config.yaml
n_layer: 10
d_model: 896
n_head: 4
n_kv_head: 4
head_dim: 128
d_mlp: 3584
vocab_size: 21473
activation: "squared_relu"
norm: "rmsnorm"
norm_place: "pre"
norm_eps: 1e-05
positions: "rope"
rope_base: 10000.0
rope_fraction: 0.5
qk_norm: true
attn_scale: 0.12
bias: "none"
tie_embeddings: false
parallel_block: false
extras: ["some layers without positions", "local attention windows", "value embeddings", "norms scaled by depth"]
init: "normal"
init_std_qkv: 0.0143
init_std_o: 0.00424
init_std_up: 0.0143
init_std_down: 0.0016
optimizer: "adamw"
lr: 0.000538
beta1: 0.9
beta2: 0.95
weight_decay: 0.0
lr_head: 0.0037
grad_clip: 1.0
warmup_steps: 413
schedule: "wsd"
decay_fraction: 0.643
decay_shape: "linear"
final_lr_fraction: 0.05
batch_tokens: [65536, 131072, 262144]
seq_len: 2048
doc_mask: true
z_loss: 0.001
train_tokens: 814700000
steps: 5800
dataset: "wikipedia_en"
Each number is 200 + 20 x the weight over its row's rms, rounded and kept within 0 to 999. Layers, rows and columns count from 0. The size before them is the row's rms in percent of the matrix's.

# layer 2 attention key, 512x896, rms 0.0443, rows 232-255, columns 192-255
103,182,232,179,201,194,191,222,200,209,214,161,198,217,182,215,219,195,190,202,198,205,215,199,201,190,224,175,210,196,189,190,207,178,208,201,215,222,184,162,227,218,223,177,216,175,177,184,215,202,188,224,173,226,201,170,223,184,177,214,217,196,181,207,182
093,235,214,190,184,213,199,192,191,200,192,194,180,200,178,216,239,164,199,183,231,227,192,186,215,182,214,194,193,203,212,192,196,216,195,181,205,179,194,190,209,198,222,207,176,161,191,188,211,186,227,239,189,210,164,229,207,213,196,210,163,169,185,203,229
104,220,184,180,188,204,211,213,186,215,211,201,165,191,172,170,180,173,194,188,191,197,203,187,200,211,162,204,202,201,167,212,194,220,208,185,190,167,222,155,195,203,229,202,236,186,190,215,224,202,195,186,188,199,190,215,228,184,212,205,171,218,212,186,211
098,195,184,213,193,213,203,184,207,194,179,188,214,162,214,185,178,224,212,214,210,184,198,184,173,186,197,216,177,185,169,196,208,205,239,204,178,233,232,207,193,219,191,200,209,230,188,211,191,219,204,199,194,229,198,203,210,210,190,175,172,200,219,203,195
101,209,225,202,212,188,222,206,185,191,184,202,214,191,205,219,229,205,225,198,203,189,208,178,188,183,224,228,225,191,213,208,203,136,179,247,204,225,178,165,227,188,206,227,223,198,199,201,198,221,205,196,179,246,218,209,190,204,176,216,219,186,158,177,194
099,227,214,196,189,213,198,158,190,182,224,189,172,191,202,187,197,152,171,231,188,199,169,171,210,169,209,169,231,202,198,194,187,248,199,212,165,224,201,186,231,188,213,185,228,206,188,211,216,191,182,193,176,181,181,217,210,190,228,195,223,184,188,203,210
095,194,217,177,188,196,215,164,190,200,217,185,209,176,182,210,213,186,225,204,181,212,242,194,170,165,219,205,180,170,222,209,205,212,199,228,202,214,176,180,187,247,197,175,163,206,208,173,189,227,182,215,211,214,203,200,227,190,200,179,193,205,181,213,222
098,202,226,197,175,195,189,197,230,231,169,202,212,216,225,191,187,216,190,185,238,189,164,203,206,209,171,228,197,205,230,221,231,241,176,212,180,211,229,233,194,201,211,208,217,224,203,231,191,174,195,212,203,219,215,184,196,188,168,204,172,219,196,199,236
095,197,181,234,199,239,189,249,225,208,195,210,211,219,192,191,248,200,202,227,202,193,209,211,184,218,211,194,242,225,193,186,206,208,185,209,220,170,198,215,185,200,199,209,167,208,196,194,201,180,177,218,199,215,163,195,196,221,217,186,166,223,229,209,193
092,208,188,215,176,198,188,193,174,202,202,191,204,226,204,184,191,212,221,210,195,208,222,224,233,166,196,176,224,230,183,165,213,193,216,118,193,209,199,201,207,183,200,190,221,180,210,193,215,251,200,148,214,196,189,244,211,205,238,188,158,180,221,203,189
098,195,136,196,200,209,171,216,219,186,208,185,202,179,225,211,219,251,189,191,195,207,190,226,204,229,171,208,211,203,194,186,172,226,178,223,197,182,216,223,178,192,228,202,186,227,200,189,183,196,203,189,219,223,184,195,219,178,213,193,180,180,200,192,170
107,161,194,210,211,200,170,225,191,218,218,206,206,163,202,213,188,236,206,183,174,217,169,218,218,196,197,215,186,208,230,169,153,179,213,176,195,198,199,223,199,182,232,191,198,214,195,192,210,188,190,175,192,202,216,214,167,197,207,198,217,204,204,173,174
091,181,177,192,181,208,232,225,198,220,193,204,187,178,185,195,248,198,197,182,193,188,204,190,203,191,194,187,177,237,234,193,210,173,204,181,234,215,202,184,195,234,215,216,177,207,198,185,237,184,199,206,209,205,197,217,197,220,187,202,169,201,204,216,199
093,198,153,225,201,241,224,220,180,214,197,175,215,194,202,214,219,209,184,214,211,174,203,216,215,190,193,203,223,199,184,166,220,230,175,176,177,213,211,203,196,197,198,193,176,169,197,243,208,221,175,162,195,225,148,186,186,198,197,182,188,169,200,193,178
110,208,170,201,207,218,201,208,190,259,156,226,181,215,208,195,222,196,173,197,220,188,191,179,209,235,171,214,200,198,217,187,176,213,193,185,186,172,210,212,205,203,179,207,182,214,208,207,183,179,203,210,245,188,177,191,215,183,204,176,154,208,204,209,224
096,195,209,202,214,198,196,181,194,230,200,188,225,212,198,212,196,187,185,198,208,208,214,175,225,208,195,181,205,184,237,173,222,195,214,153,208,212,217,207,218,208,189,184,177,188,199,204,192,164,230,196,208,197,174,187,234,216,178,216,190,188,203,234,239
098,205,210,206,202,168,185,216,252,189,186,198,193,170,244,240,216,236,231,201,210,195,197,219,223,194,207,221,211,222,205,158,177,178,208,205,191,216,214,212,248,175,217,206,190,231,187,217,215,222,211,203,204,201,229,172,187,219,199,212,211,180,168,200,155
096,166,193,215,183,199,213,178,211,207,197,213,199,179,218,182,249,182,227,223,181,201,195,171,203,234,212,222,223,217,187,188,173,220,213,216,172,219,203,214,210,183,183,187,187,196,204,207,226,199,187,181,219,181,174,229,213,196,211,175,210,198,225,206,235
098,195,216,170,238,188,206,192,180,219,195,152,202,164,180,195,170,189,203,232,204,204,183,219,192,158,193,200,212,229,174,182,243,208,206,190,177,187,202,186,205,234,211,188,198,193,192,206,205,165,197,227,217,212,194,199,214,185,173,231,208,221,223,234,160
100,210,196,173,202,203,183,193,227,225,212,193,218,216,231,159,201,186,196,202,213,202,181,204,202,189,178,180,184,198,186,177,207,206,215,183,177,244,223,233,226,190,157,174,223,214,188,227,186,180,171,204,222,218,211,193,213,184,186,206,218,216,210,233,157
097,189,210,178,187,202,204,218,203,182,190,222,199,183,212,186,173,207,223,202,214,214,175,238,187,190,199,225,195,194,189,217,231,184,152,219,198,175,187,217,194,167,185,243,171,168,194,200,178,197,186,187,211,192,205,206,190,209,189,220,185,204,194,195,196
093,216,211,222,204,237,189,208,179,190,204,184,246,205,188,226,178,204,174,208,219,203,208,207,202,244,214,201,182,228,198,177,209,196,228,203,202,201,181,216,196,194,222,187,201,234,204,179,160,175,199,227,198,226,196,203,181,177,191,192,203,169,181,220,197
094,219,207,201,183,207,171,203,190,183,231,146,192,222,186,213,212,202,156,216,203,235,233,208,197,180,221,180,198,201,203,200,216,230,245,189,217,235,191,199,190,208,184,192,204,230,191,176,202,181,178,250,201,203,155,176,206,199,214,216,191,193,193,204,184
101,213,212,223,191,202,204,209,219,202,224,183,216,196,222,180,214,253,225,209,210,208,214,194,191,210,191,241,205,186,229,170,234,182,197,208,192,193,209,195,211,161,201,215,219,189,198,226,184,187,170,174,164,199,193,191,156,187,205,166,189,185,193,190,172
# layer 2 attention query, 512x896, rms 0.0456, rows 233-255, columns 192-255
097,201,163,221,214,187,212,187,215,272,184,202,214,216,174,223,182,208,199,193,221,217,191,186,172,223,237,211,179,190,196,207,226,217,203,205,155,194,202,207,194,174,225,220,179,192,189,207,189,209,207,173,190,181,188,169,206,202,194,195,172,177,177,207,222
109,173,207,194,211,222,200,201,200,255,238,184,200,190,212,188,189,229,225,204,234,198,200,196,216,183,204,191,187,185,186,182,233,223,183,246,227,225,220,173,221,188,208,197,187,233,202,211,209,201,198,193,212,200,188,164,205,198,236,167,212,203,209,203,212
099,215,202,204,223,183,219,222,205,206,208,197,182,209,216,138,211,172,200,199,238,198,189,208,212,221,165,209,210,182,167,200,187,217,200,209,209,205,204,174,210,234,221,160,206,223,199,211,190,216,197,246,201,199,198,201,194,176,197,220,177,219,214,177,181
091,221,210,137,208,198,204,185,201,207,191,227,218,254,222,233,190,188,225,207,164,198,216,193,211,215,218,209,200,174,206,213,213,187,195,189,221,219,219,189,200,203,186,214,229,163,189,167,189,189,206,200,192,232,188,208,178,256,205,182,212,205,149,196,201
094,180,206,242,207,194,217,178,173,224,180,207,209,198,212,213,211,212,183,203,204,200,210,184,228,247,200,176,217,189,210,234,193,183,195,185,187,178,186,191,196,187,231,192,198,209,194,180,208,224,175,187,154,176,235,175,186,192,180,202,184,158,179,235,182
108,162,217,172,171,212,199,174,195,190,236,185,194,179,184,182,187,194,226,192,210,224,219,200,184,172,174,200,217,203,196,174,182,221,202,186,214,187,199,206,249,199,194,236,146,226,193,188,168,210,231,220,211,185,193,204,188,165,205,203,207,224,208,189,161
101,208,166,184,214,196,191,211,191,230,195,196,213,208,211,199,193,189,213,224,188,198,161,205,185,213,223,181,180,199,170,203,194,224,238,226,193,170,169,151,190,197,185,233,185,191,224,219,188,178,227,201,184,212,168,224,226,201,201,210,203,174,175,210,179
102,239,197,200,192,206,185,194,175,146,226,209,206,196,184,219,152,232,179,203,194,222,162,242,183,185,194,243,166,183,199,210,203,223,217,176,195,175,182,252,179,188,192,205,207,202,192,207,216,216,255,207,219,206,200,191,202,190,194,217,201,194,207,184,206
096,186,196,183,199,223,191,190,201,228,175,228,224,260,222,212,183,215,180,235,195,179,162,195,199,190,190,196,203,181,228,215,237,210,204,187,194,234,226,190,201,186,205,185,210,162,195,217,199,183,165,195,204,195,185,206,218,186,185,171,207,253,214,175,209
096,197,200,214,166,180,201,222,195,228,197,192,194,173,180,192,167,165,180,191,226,191,152,193,168,181,203,178,202,172,174,188,191,202,208,181,188,201,176,238,233,194,200,196,204,220,204,231,221,193,219,209,199,203,189,175,224,186,206,202,183,223,229,166,192
106,173,187,183,187,188,202,200,191,218,201,191,192,172,208,167,189,204,199,188,235,199,198,205,169,183,195,188,204,202,197,188,210,205,184,185,196,180,181,202,182,229,213,218,207,217,189,240,207,188,187,220,209,171,199,184,214,152,175,206,168,208,202,200,171
105,200,208,192,181,164,203,183,200,204,212,180,217,196,188,193,187,173,223,242,183,225,231,206,158,208,248,204,198,201,182,209,196,225,193,197,198,192,236,180,201,175,229,196,228,187,200,211,216,196,212,202,193,184,201,246,212,175,178,169,182,218,203,209,216
099,217,198,176,211,206,192,191,193,214,219,178,204,200,231,194,180,181,199,210,181,214,185,215,197,197,209,232,217,192,167,189,201,204,191,208,201,174,208,225,194,219,198,219,225,166,197,165,178,190,212,197,211,211,199,188,179,200,229,258,212,185,198,190,238
086,204,195,218,211,204,191,213,202,212,206,167,206,182,188,188,201,140,172,221,212,224,175,229,136,202,213,172,204,216,189,196,196,224,217,208,181,190,219,180,184,188,224,176,204,180,223,227,227,240,207,205,181,217,185,207,215,180,190,227,196,202,239,187,206
097,192,192,179,196,171,204,213,207,204,181,172,174,171,192,206,174,178,210,224,206,193,160,207,190,198,236,213,205,190,204,234,182,193,219,214,227,245,208,170,175,193,204,191,195,213,223,207,209,200,228,190,201,196,225,213,220,214,221,176,200,207,227,185,231
107,200,213,190,203,185,197,191,222,217,215,196,220,251,189,208,156,201,199,176,188,188,214,187,185,226,206,228,203,175,224,188,228,173,168,182,162,225,193,222,214,184,197,211,233,200,195,179,219,175,170,198,187,204,200,178,191,242,178,224,168,211,195,191,207
094,212,174,159,209,187,170,211,200,218,214,216,207,208,228,207,200,199,189,193,208,214,192,209,201,207,198,194,234,199,166,177,220,211,234,213,184,216,215,218,221,183,173,209,174,214,182,185,217,179,195,222,232,201,204,212,220,224,199,189,236,201,177,209,187
105,204,188,223,173,198,193,185,185,216,206,197,225,200,201,196,179,246,221,207,217,208,199,204,190,181,231,222,192,189,162,209,171,227,178,175,221,170,199,172,197,202,204,212,204,237,200,176,167,221,189,165,216,188,194,230,191,180,202,223,175,193,214,217,173
105,174,195,184,181,171,198,218,210,210,138,161,182,198,197,212,213,203,193,213,183,165,169,220,235,210,206,206,202,171,206,230,198,212,215,166,202,243,182,187,179,206,234,198,215,207,220,225,235,182,174,207,189,201,224,204,229,221,166,193,212,220,224,181,218
103,211,216,233,229,220,189,214,209,185,229,217,206,205,196,208,165,206,220,198,168,195,220,227,218,219,176,222,194,228,154,197,154,184,223,223,202,183,176,176,192,191,214,217,202,217,195,173,191,185,219,198,226,188,161,194,165,222,236,205,227,226,194,199,205
102,201,205,230,144,224,187,220,189,157,193,188,182,175,177,217,160,247,186,196,205,209,141,227,168,185,214,206,196,170,187,186,203,194,226,167,189,185,196,204,202,195,200,211,211,228,199,229,198,179,238,162,206,208,181,173,214,178,217,193,184,197,225,199,213
109,205,223,228,172,193,206,188,242,134,151,213,196,190,177,193,207,225,205,175,238,196,205,221,207,207,196,189,234,207,221,173,190,176,231,161,202,202,194,244,211,211,187,163,212,200,202,210,175,219,180,205,180,192,234,243,195,162,201,215,176,202,216,185,196
100,216,190,145,209,199,189,228,182,199,186,230,197,194,185,201,179,246,177,179,201,183,169,236,183,203,191,215,204,192,188,144,222,238,220,211,186,209,198,202,212,202,178,226,201,204,228,195,180,173,211,226,251,211,189,208,234,223,235,207,205,190,173,186,168
# layer 2 attention value, 512x896, rms 0.0416, rows 128-158, columns 192-255
093,222,182,225,182,241,215,203,178,169,233,178,203,188,195,235,176,214,192,201,208,199,206,218,209,186,202,209,190,234,188,172,169,225,221,208,195,227,216,182,192,211,198,219,208,198,218,205,178,188,168,196,184,200,198,198,210,181,211,170,209,198,159,219,200
093,208,216,176,184,173,207,205,215,203,148,227,178,235,219,172,230,179,226,217,186,211,217,159,181,225,203,186,215,214,228,154,216,183,186,210,158,196,193,181,215,219,228,164,208,210,218,231,192,200,194,178,211,223,199,217,206,194,169,182,179,176,193,219,220
099,236,202,193,213,182,192,183,213,202,162,188,182,212,178,192,185,214,215,198,204,193,140,237,148,214,201,177,187,189,172,204,196,216,198,196,176,176,195,194,181,182,164,216,208,217,191,194,190,219,267,174,201,187,168,189,209,212,195,197,192,218,205,198,201
085,186,177,207,209,215,187,203,176,196,194,180,200,181,226,186,211,202,208,205,160,188,194,211,189,192,180,181,185,200,177,187,202,218,190,186,224,175,207,225,189,197,246,212,217,158,205,180,199,179,191,205,178,152,221,219,200,201,198,227,186,167,246,192,193
102,195,181,181,198,216,212,207,221,200,198,210,212,221,197,181,197,217,227,180,231,197,185,191,150,249,180,195,204,180,214,204,253,208,194,198,185,179,188,162,227,204,231,176,194,182,204,255,173,172,212,238,194,143,198,221,201,216,187,183,179,186,206,215,206
095,240,187,221,232,216,191,206,200,222,191,190,193,206,207,197,183,179,220,210,198,220,139,239,200,225,174,200,206,220,177,208,172,205,226,229,190,201,168,206,192,196,201,185,164,213,235,192,189,211,200,204,183,180,210,205,193,218,202,208,207,202,224,214,194
111,204,197,181,217,211,197,220,201,184,172,225,203,202,197,201,250,181,194,187,187,229,194,164,138,241,208,207,190,190,220,181,214,190,188,200,179,193,198,175,181,216,210,187,214,196,181,195,219,157,184,198,216,237,220,192,184,194,179,193,220,203,202,221,189
100,215,200,243,195,222,210,197,219,140,181,240,213,197,228,209,210,188,214,216,217,171,175,189,213,209,161,204,202,182,191,238,196,212,213,191,196,192,211,182,214,207,213,215,207,163,195,145,201,196,195,182,145,238,193,197,219,164,194,194,226,194,173,214,184
107,180,195,220,203,168,205,217,221,241,183,190,163,213,191,177,217,231,196,174,173,206,186,229,225,183,188,191,212,191,180,172,192,205,189,211,181,188,204,193,216,211,191,197,199,202,206,212,230,193,179,186,227,225,215,208,243,206,193,198,180,212,196,201,192
100,212,197,171,207,210,219,201,200,177,191,221,214,187,168,205,226,198,186,201,215,216,173,181,178,207,217,240,212,211,210,190,201,183,197,197,207,230,199,196,197,197,204,197,208,243,194,169,217,150,172,194,186,232,180,179,189,185,154,180,218,222,196,195,213
092,180,204,174,197,177,206,196,218,229,185,221,192,192,186,193,211,199,202,185,235,211,212,176,181,158,231,190,195,181,246,169,240,205,169,216,192,179,222,196,220,193,155,184,232,210,188,236,225,191,182,224,211,171,216,209,213,216,185,199,195,192,202,216,201
100,195,193,212,235,191,192,201,187,235,212,173,213,186,186,170,190,202,223,235,210,158,246,172,227,163,170,215,208,183,172,205,207,201,194,224,156,175,224,184,182,179,219,186,183,178,196,226,198,226,206,171,197,195,178,183,214,206,190,196,179,184,201,171,200
106,177,205,223,208,190,185,176,168,223,235,192,192,223,225,196,185,197,221,207,178,211,175,255,218,213,215,194,192,197,167,187,198,193,202,187,202,239,198,227,195,181,232,193,183,198,215,168,210,252,196,177,178,209,235,194,225,201,218,234,178,159,197,235,188
104,218,192,201,211,216,176,213,206,195,264,186,207,208,172,203,144,204,180,206,212,181,209,189,190,190,226,223,198,209,198,181,175,185,229,209,207,200,169,205,199,231,200,196,182,185,220,212,184,188,169,203,203,193,216,167,182,189,227,171,230,198,196,183,203
093,211,179,221,215,209,190,211,194,222,179,184,195,183,241,210,139,199,232,202,165,178,229,190,222,226,187,211,224,194,166,216,211,183,207,181,178,196,173,220,185,191,213,197,179,193,197,195,184,213,196,219,167,213,208,240,203,194,194,208,213,192,190,189,202
096,171,209,202,205,220,195,203,228,197,231,179,219,183,194,205,196,212,195,190,214,213,207,252,211,145,194,215,205,246,191,172,164,210,183,196,184,194,232,214,190,200,210,214,199,190,199,211,203,186,199,187,192,225,190,182,223,185,197,195,198,166,194,212,204
097,184,180,195,188,224,201,211,232,190,180,249,202,186,212,186,207,216,232,200,203,189,181,146,169,168,223,227,186,183,203,213,230,216,185,215,166,219,203,227,217,208,211,199,205,180,180,201,241,192,208,201,178,226,185,238,173,175,177,171,166,199,202,219,205
099,210,223,203,165,152,219,185,213,189,119,188,206,205,207,182,203,195,203,179,193,196,212,203,236,184,201,211,172,214,201,197,194,222,194,232,203,202,204,185,175,187,165,212,216,208,213,200,187,230,198,209,207,156,178,220,200,210,202,218,202,222,164,177,199
087,190,199,196,191,210,220,179,202,200,167,195,185,190,204,189,184,199,155,167,202,211,189,206,211,162,208,208,173,214,213,171,171,185,190,214,181,170,200,210,204,206,165,210,203,184,194,211,210,213,210,204,186,199,211,182,230,174,168,164,184,189,156,216,189
098,186,218,238,202,248,191,192,198,188,206,188,215,182,180,188,166,191,190,206,194,174,149,233,170,207,227,193,171,176,199,222,179,186,203,174,237,183,169,176,222,201,190,198,214,160,204,157,205,197,180,207,174,230,188,189,210,184,174,204,183,187,189,216,209
110,180,192,181,234,191,196,225,227,225,192,174,197,209,162,218,220,182,199,200,202,210,222,183,181,232,192,220,221,216,201,207,233,184,193,204,197,193,215,167,183,200,228,194,200,231,199,185,201,192,217,204,205,204,183,193,190,224,187,209,211,193,203,195,228
101,226,206,202,221,218,202,209,188,237,225,133,194,194,180,207,155,190,201,162,193,180,177,225,232,177,163,202,168,205,204,195,192,231,188,212,212,193,201,214,180,226,207,228,198,202,209,202,192,171,218,195,214,229,207,189,219,199,203,184,237,206,164,212,218
092,193,181,235,200,209,178,201,206,202,218,210,205,209,201,226,213,203,209,208,237,189,132,171,192,203,230,205,206,181,193,232,251,197,228,194,215,217,196,225,203,207,171,188,241,197,194,199,195,174,182,211,182,210,163,199,162,189,156,183,225,223,188,210,214
093,152,209,177,184,182,211,205,209,249,228,211,201,213,203,219,185,192,179,197,201,216,239,181,188,188,218,229,212,190,251,184,228,162,214,170,232,211,194,214,201,204,198,195,217,213,186,194,224,194,190,228,228,202,210,182,227,193,219,199,202,171,189,201,188
098,205,225,209,213,199,179,200,165,233,243,186,186,204,195,189,164,224,189,186,179,213,191,232,194,203,197,180,225,254,198,193,185,196,196,191,237,245,208,207,208,197,185,206,183,190,224,181,200,221,186,190,174,180,214,198,229,213,229,215,196,180,240,201,194
103,192,198,195,196,206,211,190,177,205,207,211,197,207,185,214,192,181,182,167,236,221,213,173,227,189,216,233,206,195,235,160,201,224,229,219,191,205,211,217,194,205,190,192,211,244,199,205,184,139,183,219,212,208,223,170,214,181,202,190,225,230,143,172,201
108,221,213,184,211,202,194,173,184,218,189,201,195,208,186,192,224,180,199,201,216,212,209,209,232,194,207,200,202,213,206,224,197,195,204,170,171,189,219,202,199,183,168,194,242,233,212,201,170,249,239,208,199,184,181,196,202,189,190,215,171,178,216,196,216
112,147,215,210,207,191,212,209,171,233,214,170,199,191,181,202,197,210,183,222,192,208,216,194,240,176,179,209,194,171,184,208,220,176,206,175,222,191,208,207,228,193,211,212,209,234,191,224,229,182,188,197,210,251,188,216,201,200,207,221,203,199,189,198,218
092,207,212,212,184,145,205,204,192,186,156,207,210,214,215,198,241,225,224,195,207,217,194,173,207,222,222,232,193,211,222,158,184,214,193,224,183,190,219,200,205,190,208,192,235,215,216,213,211,169,212,195,212,208,198,198,193,187,188,181,179,226,192,189,206
104,210,211,177,209,181,184,203,213,228,197,196,205,207,179,216,197,180,209,214,222,197,205,208,185,162,212,203,218,201,208,221,222,186,190,179,204,215,205,209,181,189,161,190,185,206,195,197,196,237,180,207,191,204,199,198,212,190,183,230,225,212,207,183,192
099,193,194,209,235,248,204,199,217,193,222,232,203,206,198,195,198,220,202,200,177,196,186,174,211,207,230,194,191,212,232,212,210,201,201,199,204,197,198,230,167,208,213,207,202,198,207,217,234,160,189,193,206,229,193,158,216,222,206,167,192,200,192,220,167
# layer 2 attention output (transposed), 512x896, rms 0.0407, rows 128-158, columns 192-255
094,191,171,172,180,235,200,176,213,193,176,212,188,179,193,198,189,216,225,228,158,187,209,189,220,210,185,213,218,187,201,187,191,199,176,172,205,205,218,215,201,183,219,172,208,227,137,167,172,206,178,195,234,183,202,216,230,202,202,181,210,188,174,200,214
096,193,218,205,203,189,182,199,207,149,212,205,195,202,232,201,206,232,186,170,160,235,235,222,222,201,214,158,220,209,208,201,200,202,210,188,193,213,161,227,187,210,170,182,227,209,218,218,175,196,200,208,195,203,190,226,174,188,202,240,204,195,215,197,171
100,206,196,193,225,206,157,170,155,186,243,205,216,174,213,212,225,191,215,185,181,213,178,206,221,211,217,219,185,190,195,199,201,178,170,194,218,195,224,221,228,198,200,226,193,175,151,179,218,211,200,202,190,197,204,229,182,197,211,223,217,186,205,217,213
091,200,217,207,183,206,224,227,235,184,206,229,192,199,192,176,204,186,187,215,183,203,188,228,201,183,179,218,209,194,184,193,185,219,216,213,202,197,209,178,178,200,192,228,183,203,250,195,188,185,187,227,224,187,193,177,206,193,183,188,164,256,189,219,242
105,183,213,200,203,197,206,206,208,147,198,225,232,219,202,179,182,194,198,188,195,226,214,215,210,185,164,223,229,186,206,195,191,188,188,202,191,210,236,196,183,206,204,185,214,193,181,192,174,199,210,234,223,223,211,220,227,201,182,182,178,214,184,182,240
102,177,201,182,219,224,214,184,159,191,218,201,177,201,185,201,188,213,226,182,176,227,213,175,201,212,193,214,202,139,199,202,218,195,196,193,220,213,239,231,194,189,156,188,198,200,221,201,206,183,189,203,181,197,207,236,217,209,214,175,211,195,167,195,245
111,195,211,214,185,189,179,186,213,190,215,198,223,186,196,160,191,206,198,205,204,183,183,207,194,197,190,171,242,190,186,185,169,199,183,213,180,207,193,184,177,186,216,186,201,203,100,210,172,230,217,206,214,190,230,222,203,186,203,204,209,213,210,178,212
103,235,180,212,223,187,170,188,196,229,212,209,208,206,224,253,218,173,189,244,233,185,183,224,145,185,203,242,189,190,181,229,214,187,204,212,161,182,183,204,188,204,224,187,197,173,266,225,181,211,201,209,178,202,210,178,195,161,199,198,198,180,191,209,207
108,203,222,170,206,203,195,179,177,197,207,193,196,210,191,214,188,197,227,196,174,184,203,208,236,200,199,231,173,157,187,189,200,208,191,206,225,212,202,220,221,193,176,192,244,195,146,175,185,197,172,154,176,188,219,175,177,187,190,223,215,175,188,229,202
103,189,157,193,177,204,202,203,191,218,206,199,199,194,214,180,176,173,174,203,214,184,231,183,149,189,212,242,191,191,201,221,169,202,185,198,183,182,191,197,233,209,238,173,196,203,169,207,177,237,218,192,171,195,235,208,206,186,183,187,190,202,191,213,180
094,208,215,167,196,201,209,184,205,174,185,182,216,214,204,187,224,215,183,194,195,189,224,223,235,203,185,192,207,210,242,184,214,207,208,161,192,201,169,217,207,234,192,171,210,214,132,206,207,186,206,213,191,198,175,198,183,213,201,207,224,198,213,191,200
097,232,210,224,204,184,218,224,191,207,218,222,218,196,196,187,196,179,191,170,197,209,193,183,180,193,197,226,194,225,191,204,187,187,200,196,215,177,193,184,195,171,211,231,197,187,124,210,208,205,211,201,210,204,222,157,199,186,184,171,172,239,199,237,188
104,179,177,215,194,214,165,213,178,194,217,208,174,188,196,221,192,219,211,214,186,209,197,233,216,211,260,205,184,165,189,176,250,217,210,204,190,183,221,208,187,163,183,196,200,216,298,223,215,190,205,218,188,231,179,217,201,207,201,177,208,186,208,185,222
105,188,184,195,189,208,214,191,187,197,202,198,208,168,201,176,199,159,193,192,205,194,218,171,187,205,205,186,211,186,195,170,176,168,196,176,201,209,195,172,172,176,178,195,169,226,223,225,183,179,205,224,205,166,216,198,199,190,194,129,186,207,197,192,158
098,197,196,220,200,212,226,197,201,212,230,190,179,176,212,206,174,221,206,172,217,209,176,196,189,187,208,171,182,211,197,184,200,216,243,206,198,171,191,189,209,198,205,212,158,178,203,208,188,177,194,205,189,170,221,213,205,177,241,185,210,221,207,189,210
095,170,205,191,146,220,153,241,225,193,181,216,205,166,222,198,221,195,195,181,164,222,204,187,238,220,197,185,225,209,208,185,161,211,197,194,233,201,195,213,168,192,169,204,210,227,112,188,180,198,166,217,217,169,213,217,224,174,186,185,174,211,210,222,197
099,221,210,211,206,176,172,208,216,209,212,207,240,211,232,176,198,199,199,177,183,212,176,201,222,204,222,182,201,248,205,179,162,223,211,215,183,186,183,181,209,193,180,213,192,178,145,206,190,228,172,216,206,178,210,189,191,177,194,210,202,228,185,215,156
102,213,233,156,215,179,239,179,186,166,204,217,207,234,202,198,178,217,226,177,179,190,190,187,177,222,191,213,210,210,223,229,191,195,170,216,208,183,154,239,215,207,184,185,255,189,259,178,215,206,186,198,177,189,157,190,183,201,204,237,192,195,172,222,207
091,215,206,170,164,208,216,185,206,188,205,188,209,216,223,187,213,205,203,179,144,201,222,187,227,179,193,165,191,214,219,190,180,206,191,175,220,211,145,206,218,198,201,200,207,191,71,161,184,221,166,189,196,153,196,195,173,166,191,212,186,199,213,234,193
100,206,222,249,184,178,182,206,196,230,241,193,207,167,188,176,217,186,197,174,205,229,181,227,182,200,204,199,191,200,250,183,199,206,205,195,184,204,213,204,209,196,218,177,151,204,242,251,239,208,210,249,198,197,208,231,213,173,216,166,209,198,177,212,206
110,211,221,180,196,184,184,223,199,197,212,209,224,228,205,190,190,214,186,191,223,220,231,186,224,200,183,190,217,178,172,199,171,221,175,223,235,200,227,177,193,215,205,222,247,210,179,163,175,215,206,171,202,186,215,184,209,153,187,213,176,213,189,197,206
102,225,194,188,188,203,191,193,185,223,188,223,203,148,173,190,206,190,183,151,178,203,200,180,211,212,165,182,205,200,214,212,137,200,209,173,226,185,217,162,217,201,207,207,209,230,136,197,224,215,212,208,205,165,228,193,178,186,192,196,203,187,197,198,195
096,201,186,241,192,176,188,216,200,224,223,206,195,181,200,206,204,179,166,221,259,197,157,168,177,176,203,193,210,229,191,205,242,179,219,177,171,202,220,199,224,204,190,195,150,214,221,248,227,202,207,227,213,197,194,220,206,191,228,171,222,220,207,186,197
095,212,209,215,182,211,185,210,210,223,205,198,181,198,218,246,215,176,208,236,243,167,203,217,214,180,201,183,212,187,201,209,246,215,206,201,195,189,211,183,188,214,212,209,193,213,210,210,198,156,229,191,201,219,209,187,195,212,202,207,193,180,247,183,218
101,172,216,199,160,240,193,204,207,198,166,204,163,175,180,170,166,239,208,218,208,166,217,192,214,219,215,215,204,166,223,173,209,190,206,178,221,209,255,193,184,189,208,204,205,228,229,176,192,183,201,195,187,176,202,205,225,223,174,185,199,178,183,208,217
104,208,146,179,203,200,202,164,196,215,202,220,186,214,229,202,212,176,203,242,199,165,216,179,180,174,195,244,231,164,204,233,192,203,155,200,224,186,188,226,213,222,215,165,209,224,157,199,201,183,221,193,178,207,202,180,219,230,175,190,201,188,193,189,233
108,189,166,178,211,175,209,199,192,211,185,181,195,185,175,210,243,219,186,205,226,172,198,168,198,193,220,180,204,206,190,194,227,232,164,210,243,196,196,232,205,241,201,217,196,206,206,215,248,196,221,197,201,215,184,235,204,222,215,191,201,189,217,213,176
111,193,167,210,209,182,204,181,206,250,222,198,191,198,170,212,203,210,230,180,203,188,205,197,213,199,207,212,200,197,185,215,201,224,192,228,228,187,183,180,219,229,217,200,202,228,203,201,228,192,207,189,192,195,245,188,177,222,203,210,212,184,205,194,198
094,207,195,188,225,209,162,213,196,146,194,223,197,228,209,252,202,210,210,230,189,226,198,187,208,208,207,203,217,210,199,213,206,191,176,208,186,183,182,228,213,200,175,191,254,195,264,187,186,220,189,191,187,218,167,202,187,202,186,232,208,191,186,210,218
103,201,198,214,192,195,196,210,183,236,190,209,219,171,210,219,211,204,163,187,266,166,186,156,190,213,192,166,206,205,220,189,217,185,171,174,186,215,220,204,177,208,205,220,183,198,160,237,224,202,235,205,190,205,196,185,196,195,234,179,215,177,231,188,213
101,185,177,226,179,192,206,185,212,229,166,193,210,205,216,156,221,216,219,204,178,183,215,171,211,185,217,192,204,191,179,177,169,196,181,230,214,212,211,163,192,195,195,210,178,193,137,202,200,209,190,213,188,169,225,229,204,217,195,189,195,202,212,187,174